Weights of a small transformer language model.
Size: 10 heads of 64, vocabulary 8192.
Architecture: LayerNorm before each block, rotary positions, no biases in attention or MLP, untied embeddings.
Training: a variant of Muon for these matrices, 470M tokens, 3585 steps.
Each number is 128 + 24 x the weight over the matrix's rms, rounded and kept within 0 to 255. Layers, rows and columns count from 0.

# layer 12 attention key, 640x448, rms 0.0439, rows 258-288, columns 224-335
[[147 133 141 118 133 162 128 134 124 148 116 151 132 144 135 128 101 115 139 116 122 131 136 110  93 137 154 137 122 128 139 122 125 106 121 102 151 127  90 121 109 118 135 139 150 105 140 143 105 126 128 121 132 115 114 105 150 128 145 142 134 137 174 105 138 142 122 126 108 141 156 169 150 110 129 152 135 151 179 110 127 161 115 154 153 141 137 139 134 133 118 116 125 121 114 156 160 130 112 130 126 158 151 138  85  97  97 116 111 107  86 113]
 [118  96 135 120 137  90 135 154 121 115 164 131 181 132 116 150 150 135 127 162 162 170 116 138 125 130 101 110 129 133 150 137 162 147 114 100 155 143 125 147 121 133 161 113 113 157 112 146 163 122 116 126 154 142 119 128  90 126 116 120 134 131 111 144 141 144 142 128 136 149 139 111 144 105  95 118 131 134  96 124  87 124 106 117 103 126 164 113 134 158 138 118 132 127 117 111 128 147 146 146 102 132 139 110 118 137 133 116 118 118 117 107]
 [129 174 148 123 142  92 109  93 109 147 119 100  92 122 142 119 105 120 129 108 131 123 146 116 100 114 131 143 114 106 131 111  95 140 152 117  90 121 128 115 112 101  68 126 135 129 155 130 131 114 112 131 123 137 163 163 134 118 116 141 119 130 138 113  79 131 113 136 102  75 126 107 131 160  95 116 146  84 124 133 145 108 135 115 168 147  70 140 102 109 147 153 165 138 100 124  78 148 144 134 158 118 128  93 147 129 122 117 106 159 142 123]
 [125 135 130 120 116 160 112 138 137 140 131 150 116 126 123 129 125 107 143 110  88  97 151 146 139 149 163 134 136 139 117 117 119 104 146  91 144 125 139 120 125 128 119 148 155 131 114 138  99 134 152 119 150 157  96  99 106 125 120 149 133 154 159 137 138 159 118 123 140 108 153 133 134 140 136 138 121 131 145  86 149 146 112 144 140 138 124 124 118 143 130 135 140 150 101 135 103 140 110 139 159 155 141  85 121 139 119 110 112 102 128 148]
 [128  93 115 120 102 108 140 151 139 143 112 103 162 124 124 159 111 116 148 125  96 132 161 134 126 111 145 122 131 165 126 129 125 139 100 110 152 116  99  97 109 148 135 127 145 121 118 119 146 101 125 109 132 161 141  98 104  99 140 120 124 147 132 131 129 161 152 135 116 140 144 138 124 139 128 120 135 112 106 132 133 142 118 125 141 160 145 129 139 121 127 121 134 153 104 147 138 137 139 117 112 117 146 154 107 149 154 119 121 155 126 135]
 [112 133  89 142 146 149 120 113 104 131 161 133 145 131 112 119 163 148 102 156 117 127 117 113 154 109  95 115 132 132 113 122 164 136 149 129 142 119 179 152 141 141 159 106 115 141 117 125 138 141 157 125 133 114 118  79 142  92 173 137 119 118 119 151 167 157 116 104 126 137 141  99 157 117 106 140 105 151 110 125  82 121  86 140 121  90 150 128 147  99 125 112  96 140 141 141 164  82 115 147 128 126 143 121 100 160 126 116 159 136 138 123]
 [120 103 150 148 151 126 110 136 130 158 130 138 102 159  94  92  95  96 111 136 125 122 120 111 115 138 139  81 113 147 129  87 119 125 156 148 123  93 130 145 136 110  85 158 186  95 122  94 153 129 109 135 153 140 119 142 130 116 102 123 108 156 125 130 111  88 100 114 177 132 134 147 102 162  88 152 112 122 139 127 178 117 160 170 119 133  88 125 113 149 150 163 137 143 115 107  97 130  98  96 127 136 127 111 130 119 126 125 104 145 122 132]
 [ 88 109 119 131  79 122 141 170 170  93 143  99 117 123 121 168 132 143 117 119 125 131 113 159 170 164 130 119 121 128 113 124 159 124 108 142 107 119 141 143 123 185 141 134 126 109 116 159  95 152 121 106 100 107 115 108 135 153 126 130 109 152 142 180 125 140 106 153 157 153 153 115 111  90 116  97 121 103 112 140  91 139 126 106 103 180 167 113 110 156 121 121 100 140 116 149 128 143 157 143 130 131 158 157 135 144 151 140 182 120 120 136]
 [106 122 119 152 137 131 131 118 162  77 158 122 134 155 132 172 127 167 116 168 132  88 139 173 132 139 122 120 134 153 137 136 129 134  99 127 118 113 100 151 103 202 147 105 147 124 136 145  95 135 127 176 122  97 131  95  98 112 118 126 137 114 104 124 130 153  93 109 113 174 109  90 138 107 143  95 121 145 117 102 111 120  76 135 121 132 139 169 134  97 123 136 129 154 126 121 169 136 104 134 182 120 141 177 103 125 163 141 168 136 100 150]
 [127 143 154 143 154 135 113 111 132 106 140 124  66 143  87 115 136  98 158 136 125 154 112 133 121 137 144 149 111 130 143 139 118 140 120 153 155 126 141  78 142 101  91 133 136 120 149  79 132 104 108 119 124 127  98 127 131 142  89 165 140 132 139 100  97 127 120 142 147 167 120 152  93 101 134 124 120  64 116 171 124 124 163 108 152 151 110 146 108 146 101 155 109 143 133  99 122 110 172 163 102 125 131 140 119 133 128 145 123 118 115 113]
 [134  85 162 137 154 106 144 112 113 125 128 114 133 154 134 124 119 175 105 121 107 139 168 112  97 138 154 116 116 163 112 159  96 114 127 126  87 119 127  69 100 125 100 116 156 115  98  89 138 132 150 150 134 147 124 128 116 158 137 103 133 136 153 176 105 110 107 134 122 125 122 150 124 151  94 153 148  78 164 135 183 104 147 115 114  96  81 140 170 142 119 150  79 146 150 106  82 112 132 112 153 151 151  64 121 115 103 148 116 129 162  91]
 [127 105 122 119 141 105 116 110 122 101 131 176 137 107 110 118 127 142 127  93 103 141 139 125 117 159 152 115 130  88 159 133  66  86 122 137 124 140 104 123  95 130  91 130 142 133 117 110 128 120 117 140 117 122 140 124 121 131 130 125 127 113 135 127 144 110 136 164 156 141 124 150  78 138 114 130 136 132 119 132 125 145 144 118 131 145 156  97 136 131 132 155 176 103 136 130 120 113 184 125 167 141 117 140 126 138 128 120 140 142 121 115]
 [121 119 124 155 140 119 159 128 127 139  87 125 122 118 126 135 143 103 138  96 125  94 113 162 129 116 133 168 128 122 152 133 128 128 137 116 111  97 110 106 128 167 117 151 113 160 133 146 133 105 123 106 160 105 135 157 116 133  89 133 141 129 139  99  99 129 138 121 119 138 137  82 161 145 107 131  83 130 181 108 129 135 134  79 142 120  98 113 121 109 145 136  97 145 136 131 167 121 142 136  98 163 137 140 142 131 122 144 144 111  98 113]
 [124  95 138 113 128 136 111 136 120 123 184 142 141 124 119  90 128  97 100 129  94 103 150  93 104 141 175 108 131 167 127 146  98 123 150 109 123 143 122  82 121 123 110  91 134 130 116 122 131 105 121 166 145 133 121  92 132 143 117 122 165 158 147 111  82 109 152  78 140 161 131 105 114 124  84 125  92 114 157 184 174 122 122 132 170  90  66 104 112 166 117 137 118 144 128 129 101  88 110 119  96 151 149  91 118 146 100 167 160 162 153 157]
 [105  85 151 119 127  93  85 124 129  96 145 132 110 115 104 118 151 134 137 129 141 150 129 102 125 155 109 102 162 152  89 122 134 137 179 167 121 161 115 137 140  98 139 146 149 159 166  89 133 117 104 146 170 122 153 157 116 116 110  87 152 150 159 124 113  96 110 153 153 131 130 166 127 135 133 160 112  99 126 149 118 115 149 137 114 148  69 115 164 117 128 134 148 113 113 107 117 106 136 140 140 122 119 137 131 162 132 154 136 126 131 100]
 [ 99 149  89 116 128 117 129 153 115 108  97 129 172  89 133 136  96 140 123 119 142 123  97 120 145 120 127 125 108 186 182 163 151 125 132 160 137 132 138 135 107 119 145 154 124 128 137 115 116 132 102 155 168 138 133  98 128 160 173 141 131 123 150 116 109 130 123 107 136 152 119  83 123 114 141 105 102 142 147 152 101 137  74 136 110  88 106 126 134 119 111 122 140 119 156 114 135 140 137 136 117 125  89 121 108 158  91 148 137 102 129 131]
 [146 121 112 118 130 140 132 125 140 137 128 125 128 161  83 146 117 143 124  93 119 121 153 166 118 134 131 113 161 143 141 143 100 123 110 137 128 107 144 113 124 106 109 143 164 113 114 117 144 131 123 115  88 151 173 100 142 129 108 146 106 118  80 136 148 131  90 168  98 104 132 127 123 122 138  58 136 158 121 129 148 118 148 118 115 146 125  97 125 149 102 107 128 136 134 108 137 143 164 117 129 104 113 116 138 141 116 121 117 141 158  78]
 [145 179 164 134 126 120 116 125 135 123 131 156 118 116  85 112  97  96 125 156 109 136 153 127 126 175 141 130 154 122 132 111 101  92 150 155  98 122 178 102 122 134 105  96 121 158 142 123 134 103  75 139 165 115 123 220 114 165 144 153 155 129 137 101  69 104 112  96 136 104 127 136 106 118  97 106 127  98 179 169 163 161 121 128 106 155 145 175 125 160 126 148 148 123 120 140 110 120 183 111 186 157 129 132 133 139 136 131 104 156 102 131]
 [ 99 139 124 107 121 124 157 157 111 116 127 142 152 118 141 142 148 117 133 149 131 140  90 166 142 185 121 129 146 109 138 135 142 148 155 145 154 123 101 165 155 184 171 128 155 102 148 190 129 178 138  93 109  98 138 101 107 125 140 161 125 121 147 154  98 143 105 140 158 125 140  99 183 126 157 158 120 158 123  80  98  87 156 141  86 144 146 114  98 133 110 127 102 139 135 114 138 128 106 142 145 146 148 137 141 130 114 114 165 124 111 140]
 [105 107 158 152 162 101 112 140  99  96  87 133 140  94 129 121 163 167 135 132 122 156 132 125 167 176 172 117 146 148 145 131 105  93 151 118 142 100 133 108  91  88 103 122 106 162  94 115 132 131 135 163 140 102 144 141 122 161 163 129 122 120 135 111 135 119 106  68 160 154 127 142 104 111  85 136 131 131 122 153 142 108 101 102 165  95 120 158 153 149 120 119 163 117 122 142  91 129 131  97 140 133 136  96 184 139  94 149 138 104 115 108]
 [114 142 115 133 116 152 115 164 169 133 135 159  90 162  87 153 124  98 152 112  74  92 139 117 119 149  97 146 183  95 104 129 109 127 115 119 103 152  72 161 118 159 124 105 137 133 126 153 144 149 127 144 118 142 104 130 105 106 117 153 132 147 146 104 119 141 119 134 102 115  86 164 112 163 156 143 107 102 139 126 122 145 137 191 102 121 139 123  97 164 156 149 150 103 141 130 153 153 133 127 188 144 130 186 137  54 126 108 121  89 163 135]
 [114 153 129 135 121 113 104  85 118 123 140 137 120 104 144 108 143 111  90 117 127 162 137 105 126 113 132  89 164 172 105 129 104 159 172 148 116 133 125  94 117 152 148 149 134 131 130 116 181 127 144  97 142  99 148 141 164 160 138 107 178 122 119 130  99  99  87 132 125 160 110 166 135 120  96 170 118 152 141 122 101 109  97 116 133 119 113 140  95 145 156 137 128 136 126 112 129 134 108 118 139 137 129 178 138 159  82 133  86 133 121 147]
 [130 153 171  98 108 128 151 134 140 146  81 132 152 114 103 124 148  97 101 114 108  98 110 106 129 138 115 147 142 140 121 129 140 146 133 176 132 133 175 162 136 156  88 150 137 135 138 138 130 137 107 115 115 135 163 105 122 107  99 139 125 172 151 156 103  95 130 106 103 134 123 134 133 115 108 163 147 131 159 109 166 120 123 108 125 123 141 128 114 115 122 138  87 116 115 126 113 101  98 140 150 158 133 124 126 147 148 128 132  85 126 125]
 [148 126 112 150 119 163 124 110 134 138 130 149 178 195 125 105 139  99 143 108 117 140 131  96 130 112 144 100 122 103  91 116 153 144  88 120 138 127 139  47 136 121 128 129 147 142 136 102 138 115  95 151 117 159  97 112 129 153  91 117 160 129 131 125 166 127 135 130 136 133 120  98 120 110 142 138 142 142 170 122 153 122  96 121 137 123 119 105 142 138 125 131 142 118 121 122  80 136 129  77 134 145 147 108 119 148 106 130 147 138  90 106]
 [114 172 100 142 129 150 152 131 156 107 127 158 107 106 110 147 111 124 141 128 109 115 117  99 160  99 128 122  90  98 145 141 126 138 136 144 113 115 126 139 117 130 118 128 171 100  98 136 106 132 140 120 171 113 113  83 118 148 156 147 101 179 104 147 143 129  99 134 124 129 138  97 140 116 139 131 125 127 117 125 154 126  96 123 112 175 132 138 128 132 173 164 142 149  95 110  93 101  93 103 114 177  94 141 143 130 142 106 163 150 102 175]
 [179 133 210 173 135 118 126 147 135 108 160 132 154 178 124 140  84 140 106 168 124 146 105 119 120 154 154 123 137 121 146 109 157 134 102 142 121 132 144 137 105 135 132 129 101 130 173  99 134 153 149 122 136 131 107  91 123 127 160 166 137 135 110 101 101  94 134 130 118 106 125 114 163  94 137 164  83 140 142 141 145 113 128 119  61 118 118 161 118 109 101 184 129 114 110  98 162  98 103 131 131  84 141 130 111 101  87 141 131 162 118  94]
 [159 145  89 128 146  65 128  69 119  93 126 132 132  82  97 164 204 143 131 147 165 126  97 123 144 146  96 117 168 129 172 137 141 142 123 145 144 129 143 126 186 147 155 120 104 156 120 151 121 144 149 138 123 123  85 134 160 114 131 139 135 106 133 119 116 112 111 115  76 120 127 176 124 108 101 152 149 143 149 103 106 135  65 103 132 127 176 167 142  49  98 126 129  97 142 112 133 140 128 132 134  81  91 187 162 135 144 122 150 107  93 110]
 [129 151  92 141 114 127 146  81 148 123 117  95 115 138 175 155 143 176  99 121 116  92 139 151 122 153 112 139 110 111 131 104  83  82 132 123 112 103 129 150 112 162 125  94 155 141 150  99 105 113 156 148 137 142 150 114 135 148 176 133 110 146 123 166 119 168 149 132 177 146 128 102 140  92 106 141 132 131 100 120  95 116 167  68 123  87 127 150 136 125 103 129 152 145 145 119 132 115 132 121 145 136 122 102 109 168 158 113 126 153 124 115]
 [138 120 106 124 120 154 116 104 120  92 125  94 115 151 116 161 135 123 176  96 133 174 107 107  94 146 186 108 112 143 146 114  99 135 153 133 121 123 127  98 145 106  91 153 117 154 108 112 118 169 137  92 113 137 136 129 124 108 126 156 127 128 132 152 133 120 159 153 121 116 120 117 135 163 104 131 128  86 136 132 133  90 104 128 116 138 106 145 111 138 135 141  95 123 148 124 124 103 128 134 122 158 115 165 107 133 148 113 170 152 136 176]
 [137  98 147  91 114 117 108 114  86 132 145 157 158 112 147 136 133  95 109 157  88  74 163 149 181 150 130 130  87 117 144  94 128 112 141 122  84 122  97 116 160  77 151 167 127 133  84 120 161 166 108 151 151  75 128 125 142 130  78  98 120  85 102  89 137 143 149 106 144 150 145 143 147  96 154 124 152 150 174 183 137  64 141 162  71 149 120 154 103  98 109 162 120 150 152 122 106 119 168 112 114 143 176 141 125 163 130 101 106 109 153 106]
 [ 78 153 126 145 141 146 135 147 113 126 110 119  88 149 114 148 101 117 136  85 164 135 142 174 155 119 137 137 119 129 139 112 110 123 148 114 134  81 106 134 130 111 160 143 133 118 147 141 132 109  91 112 118 112 181 117 108 152 132 161 102  90 133 149 182 142 120 144 144  97 112 103 140 131 118  98 114  87 110  83 160 122 156 146 150 100 125 111  88 140 110 120 100 105 147 138 158 138 153 131 123 131 165 106 148  66 119 128 106 129 152 137]]
# layer 12 attention query, 640x448, rms 0.0435, rows 259-289, columns 224-335
[[112 146 151 127 136 126 124 143 112 101 116 118 123 130 105 160 127 112 133 146 137 115  98 134 138 156 107 145 169 140 150 169 138 156 132 113 148 129 135 163  89 136 113 140  99 140 136 142  96 108 162 121 123 121  97 146 118 172 127 112 100 136 143 105 132 161 113 118 101 125 107 119 135 120 146  91 152 118 111  85 117 127 109  87 103 179  92 137 107 120 131 143 116 111 152 129 128 125 115 173 138 106 109 115 102 162 130 113 137 110 166  97]
 [126 147  84 131 123 100 131  96 120 132 138 163 153 134 139 114 113 125 128 131 111 147 143 109 145 128 105 131  83 128 149 138 133 147  99 126 133 124 143 127 154  94 137 105 145 146 134  82 133 102 130 123 153 106 150 127 151 108 171 114 125 139 116  90 148 127 145 112 136 136 112 141  98 129 104 150 131 141 115 136 126 142 149 134 128 118 148 129 145 125 106 106 148 136  98 146 122  97 143  99 162 124 101 175 131 151 123 123 148 158  95 153]
 [143 128 121 136 135 114 118 127 109 160 139 103  95 139 107 102 131 107 154 103 136 127 122 124 121 124 150 157 120 149 143 121  95 119 156 140 127 113 136 118 157  90 129 105 111  97  93 115 158 147 127 123 141 142 127 156 126 111 107 117 168 108 145 149 120 122 148 136 137 140 127 152 114 154 144 101  93 119 121 151 155 119 132 121 127 101 106  99 116 122 137 134 162 121 122 155 135 175 113  76 122 107 145 127 165 123 125  93  86 140 125  79]
 [129 122 153 115  90 104  89 127 123 152 143 134  97 137 119 107 129 120 159 148 135 148 104 140 100 112 160 175 153 137  98 120 102 125 136 144 127 127  93 122 152 108 140 141 123 125 102 118 166 177  92 129 149 138 147 146 121 138 122 117 168 147 150 135 120  88 107 144 185 148 141 139 144 136 121  94  92 142 141 124 145 129 118 125 109 126 118 114 129 131 136 116 134 117 119 142 129 170 153 117 136  96 106 134 129 136 132 137 111  92 142  78]
 [154 144 119 129 132 134 157 143 127 150 107 118 160 118 175 160 142 138 146 125 129 117  95 150 150 168 140 138 157 113 144 157 110 126 127 106 149 125 113 160 112 130 133 166 117  99 121 156 109 117 159 151  90 147 103 129 146 147 110 186 127 146 139 109 127 135 108 155 148 158  92  80 120 127 139 145 130 121 137 125 101 116 148 131 123 158 109 151 124 119 151 132 101 116  95  97 105 110 123 135 124  89  96  75 129 117 102 106 120 135 154 163]
 [ 64 106 131 153 128 114 145 133 112 122 157 111  69  95 140  91 124 128 141 123 119 126 113 128 125 123 130 134 104 148 137  83  77 128 142 155  92 163 141  95 142 164 136 147 161 140 152 110 157 150 152 113 177 112 180 129 114 121 164 130 140 115  87  84 158 164 145 106 157 160 134 148 132 140 114 142 158 141 122  96 149 137 122 136  98 129 146 111 142 127 119 140 127 105 121 142 123 137 139 102 126 162 127 156 139 145 134 137  98 108  83 110]
 [ 95 130 115 135 109 107 141 135 120 114 124 126 144 136  85 145 119 120 170 143  91 118  96 139 130 153  76 118 150 141 120 130 133 162  97 148 148 133  91 138 131 163 145 103 163 111 100 158 170 168 139  76 114 114 120 143 117 118 133 127 153 112 107 125 105 112 159 122 135 165 132 100 129 134 146 122 138  93 132 148 100 142 141 120 132 123 143 131  71 124 121 105 133 132 136 142 106 124 142 121 123  90 115 125 150 133 136  80 114 141 162  65]
 [170 103 125  93 157 126  93 142 142 126  99 113 192 137 112 142 132 119 139 134 138 107 127 108 132 126 124 172 149 119 138 131 117 135 152 118 120 143 140 128 141 157  94 145 140  74 121 147 113 158 165 142 129 158  89 117 150 110 102 145 125 149 130 117 160 144 125 167 129 127  96  77 138 173 136 104 141 107 133 154 147 123 105 152 126 151 103 121 146 122 136 103  82 116 128 121 114 139 153 182 104  97  93 105  97 109 103 140 107 137 145 130]
 [ 91  88 139 140 122 133 122 116 142 113 119 130 117 100 126 152 149 121 116 130 113 132  99 110 102 160 124 122 145 105 134 143 147 148 142 147 107 141 118 129 114 156 121 163 107 146 122 144  99 168 161 110 155 147 165 136 115 148 144 193 101 119  99 136 115 113 112 107 128  85 110 130 132 156 159 114 128 104 114 120 149 151 119 131 116 137  98 152 116 126 119 153 127 143 180 131 163 140 149 138 123 152 122 156 113 119 108 131 158 113 119 150]
 [151 108 155 116 142 105 121 142 127 140 147 106 153 135 130 166 167 130 119 105 149 108 103 153 154 134 179 133  71 102 131 115 155 138 145 125 113 108 162 144 117 138 115 138 108 149 121 132 142 136 144 146 136 108  91 111 174 140 166 109 138  95 142 109 124 134 137 139  75 152 135 140 148 122 127 180 101 128 153 135 116 103  90 125 158 131 135 145 147 122  93 135 108 156 139 113 121 112 137  99 118 130  86  87 133 147 125 162 154 155 140 180]
 [ 98 117 137 128 124 153 111  74 148 151 145 143 121 136 129 116 135 139 127 156 120 136 115 102  86  97 161 122 141 117 130 120 142 102 136 127 108 182 128 131 108  90 133 120 106 140 181 109 130 114 133 110  79 132 146 114  74 134 129 109 140 101  98 115 118 112 150 152  98 129 138 129 156 117 111  80 151 131 135 125 153 177 116 132 123 146 134 117 128 129 113 144 175 114 117 162 145 115  85 147 131 120 121 140 107 122 130 140 146 132 146 138]
 [171 124 120 111  78 127 125 129 114 118 136  93 127 135 127 147 140 121 164 101 119 120 163 133 124 106 178 103 127 121 139 121 149 120 114 102 120  97 177 118 119 116 157 126 166  81 158 178 109 120 132 115 142 102 148  91 168 100  93 161 106 125 113 125 131 129  96 112 130  97 136 123 126 156 147 136 109 147 126 132 110 150 128 155 114 122 159 109  99 103 167 122 126 138 128 123 128 150 213 147 116 148 155 131 117 125 130 105  99 151  93 161]
 [105 150 116 112 149 101 132 125 127 130 161 151 116 160 191 120 133 129 194 133 133 129 101 168 105 166 133 164 141 108 114 156 135 147 123 129 127 141 101 147 120 147 112 110 103 137 116 125 136 144 109 127 139 141 146 123 138 115 146 140 167 124 152 175 126 139 143 146 132 145 109 143 158 105 104  96 191  73 101 130 105 122 123 130 103 173 129 132 159 135 120 125  99 154 122 130 118 125 128 110 138 119 115  93 143 122  85 152 119  99 115 122]
 [150 149 124 104 149 106 125 121  96 146 119 118 123 105 149 140 143  99 139  75 156 126 124 131 150 147 153 111 113  79 140 108 140 148 126 125 153 107 164 124 112 109 134 113 112 148 118 135 156 125 115 114 135 140 126 118 161 137 154 128 120  87 136 143 169 131 114  90  68 171 125 149 146 156 144 164 111 125 136  92 135 166 133  94 155 108 137 140 130 159  98  98  49 154 120 122 149 129 158 136 132 129 127  99 129 141  88 166 143 151  90 114]
 [149 122 151 108 146 135 112 170  89  83 130 137 114 124 134 135 116 123 146 159 142 128  75 141 137 129 123 157 154 152 146 120 124 139 149 109 117 145 168 143 127 122 171 138 150 119 154 127  95 131  90 119 110 132 139 152 104 148 137 112 136 148 108 104 158 158 128 104 150  85  78 134 140 129 145 104 135 155 137 150 158 149 148 134 120 129  97 122 129 122 115 138 130 135 141 146 108 118 111 182 156 116 107 114 152 138 117 127 116  91 122 113]
 [123 108 105 135 126 121 132 164 129 139  77 128 163 128 128 107  88 106 132 128 118 118 146 128 111 113 146 112  90 129 118 116 138 156 158 118  84 112 129 139 107 136 102 134 142  98 158 141 125 132 113  89  99 102 125 106 147 118 158 143 117 118 140 138 125 103 132  85  88 183 102 161 124 121 109 119 132 126 115 103 132  89 115 106 102 141 151 131 142 137 154 155  91 140 108  92 110  70 165 145 167 122 164 159 108 109 141 156 147 148 151 115]
 [100 122 123 117 130 111 102 136  94 152 128 118 136 115 143 190 141  79  98 134 128 158 116 161 115 125 131 147 134 113  84 101 127 162 136 132 135 136 136 126 167 142 160 103 114 143 138 125 123 115 119 149 143 114  79 174 192 106 150  91 104 146  81 144 169 164 115 140 118 127  83 171 167 117 139 125 125 140 147 136 140 157  84 122 130 137 142 129 134 127 109 134  85 109  98 124 164 149 162 167 128 115 139 133  99 146 137 130 138 103 139 144]
 [163  88 101 129 133 140 102 147 131 129 112 109 134 150 132 154 131  65 126  97 123 136 143 157 128 133 110 123 131 141 132 142 107 120 106 131 121 135 106 136 142 130 113 134  97 124 160 162 126  97 122 106 124 125  95 155 139 139 100 140 107 143 164 128 104 155 135 133 143 122 144 139 150 161 145 151 122  99 136 116 111  99 118 112 121 156 117 124 142 126 164 140  99 101 111 118 137 156 130 152 109 145 184 157 128 129 136 108 104 105 107  91]
 [127 113 102 133  71 134 155 123 131 104 135 153 111 149 118 141 135 130 110 170 121 105 124 154 126 171 131 125 169 164 140 153 104 101  95 100 143 147 163 165  93 160 130  85 130 131 140 142 100 139 116 120  96 137  81 162 150 163  93 136 116 153 164 158 130 139 150 122 126 148 128 150 140 127 143 127 146 112 122 109 113 112 148 137  81 146 139  97 142 167 134 126 122 104 132 147 160 160 162 126  78  99 123 131 117 136 130 166 113 144  95 101]
 [101 104 195 117 114 125 128 127 176 137 109 127 120  90 135 103 111 117 154 160 124 124 146 134 137  87 163 140 111 119 107 122 130 124 124 113 135  85 128 148 168 136  96 135 122 162 115 172 127 112 145 137 110 145 118 142 162 145 101  90 121 138 133 157 129  77 147 104 136 112 112 134 111 113  93 154 142 147 172 145 110 147 135 125 139 128 152 120 109 136 119 143 130 106 121 113 155 102  90 117 127 131 176 175 127 104 145 137  91 130 131 141]
 [144 134 106 111 139 107 128 154 116 110 100 115 113 151 142 109 157  93 139 100 178 141 130  92  95 161 188 154 147 112 111 179 128 141 125 113 109 136 114 112  98 147 172 119  85 162  82 120 132 131 120 173 134 128 164 101 125  92 133 122 153 121 171 162 183 149 164 133 151 119  94 119 163 151 133 112 117 142 102  80 122 104 137 144 121 133  81 118 165 107 134 124 101 139 126 117 104 140 132 139 118 102 120 154 158  97 108 108 139 126 128 121]
 [127  83  92 115 121 160 137 148 140 121 150 133 105 147 109 131 134 120 107 137 133 148 143  63 165 104 118 159 153 172 110  85 151 131 145 112 114 123 146 122 166 130 145 123 121 130 132 116 137 139 109 177 121 128 113  74 126  99 113  97 185 136 129 115 104 112 123 132 116 103 160 108 124 129 120 105 167 124 120 122 154 124 106 158 129 126  85 117 171 109 122 114 117 128 130 140 108 186 156 127 126  81 157 161 111 101 139 115 134 135 139 166]
 [108 133 139  91  98 126 127 136 116 161 145 123 116  97 129 139 131  92 142 124 103 130 148 155 105 128 174 133 114 118 125 123 101 108 138 109  79 106 164 130 149 159 117 152 146 135 139 143 108 143 103 121  86 147 150 132  87 150 151 134 133 109 113 111 128 132 135 112 110 113 157 108 127 103 134 118 154 155 162 149 119  88 122 163 128 126 119 167 112 121 145 134 156 115 136 143 146 170 175 172 121 125  83 168 147 127 112 110 137 103 141 151]
 [139 117 132 120 150  98  92 155 135 125 126 174  96  92 133 124 126 149 157 107 123 100 172 117 138  89  75 163 135 141 147 119 135 111 116 137 104 169 131  96 144 101 108 108 154  90 111 126 123 121 130 123  89 124 111 129 112 128 123 104 136 127 159 124 100 121 109 132 161 123 133 169 111 166  72 159 128  89 149 126 124 123 141  91 163 128 168 142 171 137 123 134 119  87 110 134 140  79  90 123 155 147 139 115 123 167 105 111 114 112  98 147]
 [111 125 161 125 155 132 135 112 148 186 138  69 175 113 130 117 151 166 154 125 133 120 135 188 130 122  75 137  99 117 127 112 115 109 140 102 122 191 125 132  76 137 167 111 126 123 158 134 122 144 126 156 134 148 136 149 109 120 133 170 177  79 129 125 151  95 123 126 120 136 104 166 134 137 130 101 102  83 141 135  87 144 108 127 123 117 102 129 160 151 137 114 120 102 183 108 129 145 118 156 102 169 126 111 148 132 114 160 136 151 114 123]
 [112 108 120 149 129 149 137 137 143 120 137 190  95 124 112 102 109 111 139 157 118 123 105 128 136 113 173 105 173 125 121 114 144  67 117 149 106 104 173 130 146  95 167 144 140 150 128  76 113 158 150  90 161 111  90 108 144 106 114 158 143 152 107 148 140 119 115 160 115 126 138 157 106 141 174 122 125 114 155  98 106 136 128 123 110 128 131 103 109 108 125 126 117 138 130 103 138 146 135 164 165 172 139 104  92 103 155 109 134 132 100 140]
 [ 61 129 134 149 126 140 106 140 120 135 154 139 124 116 173 109 144 142 125 108 168 115 151 114 149 156 137 120 125 110 136 156 110 141 188  61 109 165 123 139 164 147  76  68 144 127 121 151 154 109 122 153 112 117 109 159 164 131 111 138 124 197 119 120 158 154 125  97 154 126 177 158 101 145 152 148 139 123 118  84 118 132 127 129 183 133 140  96  94  79  99 174 112 159 112 130  98 155 142 135 126 155 142  98 130 150 162 116 136 124 154 147]
 [106 128 105 123 111 100 139 130 115  81 126 159 123  99 113 114  92 148 134 111 117 116 136 158 144 133 162 121 106 140 155 124 141 172 130 123 163 160 133 120 128 165 196 128 144 120 128 141 145 103 122 127 165 134 106 131 101 132 116 104 129 129 121 127 144 111  96 127 151 133 131 138 154 167 142 160 136 112 176 129  83 122  95 142 144 103 102 101 109  91 137 125 102 136 160  98 126  90 130 113 131 127 156 165 125 141 140 173 152 119 101 113]
 [ 77 113 176 119  92 129  95 123 166 136 155 115 115 174 122 133 106 101 141 108 101  99 131 126  77 106 131 120 113 164 165 128 158 134 130 118  94 133 156 131 114 117 102 148 125 106 105 128 126 169 124 144 140  94 113 140  99 134 123 151 134 141 116 142 122 120 104 111 117 179 168 164 136 113 125 131 135 142 121 115 111  99 128 122 119 106 130 119 125  78 126 150 141 149  99  88 133 111 152 131 125 163 125  98 113 193  88 116 102 108 114 112]
 [168 105 112 136  89  97 120 151 146 109 119 122 130 110  99 124 154 129  66 114 161 131 153 154 154 113 155 144 144 142 143 129 165 110 113 116 114 130 135 122  99 129 112 157 119 152 151 130 151 110 114 102 145 150 171 129 156 138 125 138 131 126 114 175 112 151 137 104 143 116 127  94 106  76 115 173  93 163 117 110 123 108  98 139 178 121 121 156 141 120 190 136 131 132 128 112 113  81 109 107  98 123 125 111 152 127 132 174 173 112 144 127]
 [135 106 147  99 126 136 136 105 156 152 123 172 156 119 149 121 120 136 146 122 129 119  73 114 158 141 202  97 120 110 122 167 116 226 112  87 119 101  96 102 115 118 153 121  86 104  87 129 137 132 160 142 142 124 121  76 138 134 134 113 120  73 149 144  95 143 104 108 167 185 165 143 133 128 118 108 120 108  80 102 105 149 106 164  82  95 148 100 125 131 194 120 180 108 119 134 105  89 151  59 125 124 166 149 116  95 125 113 155 126 117 133]]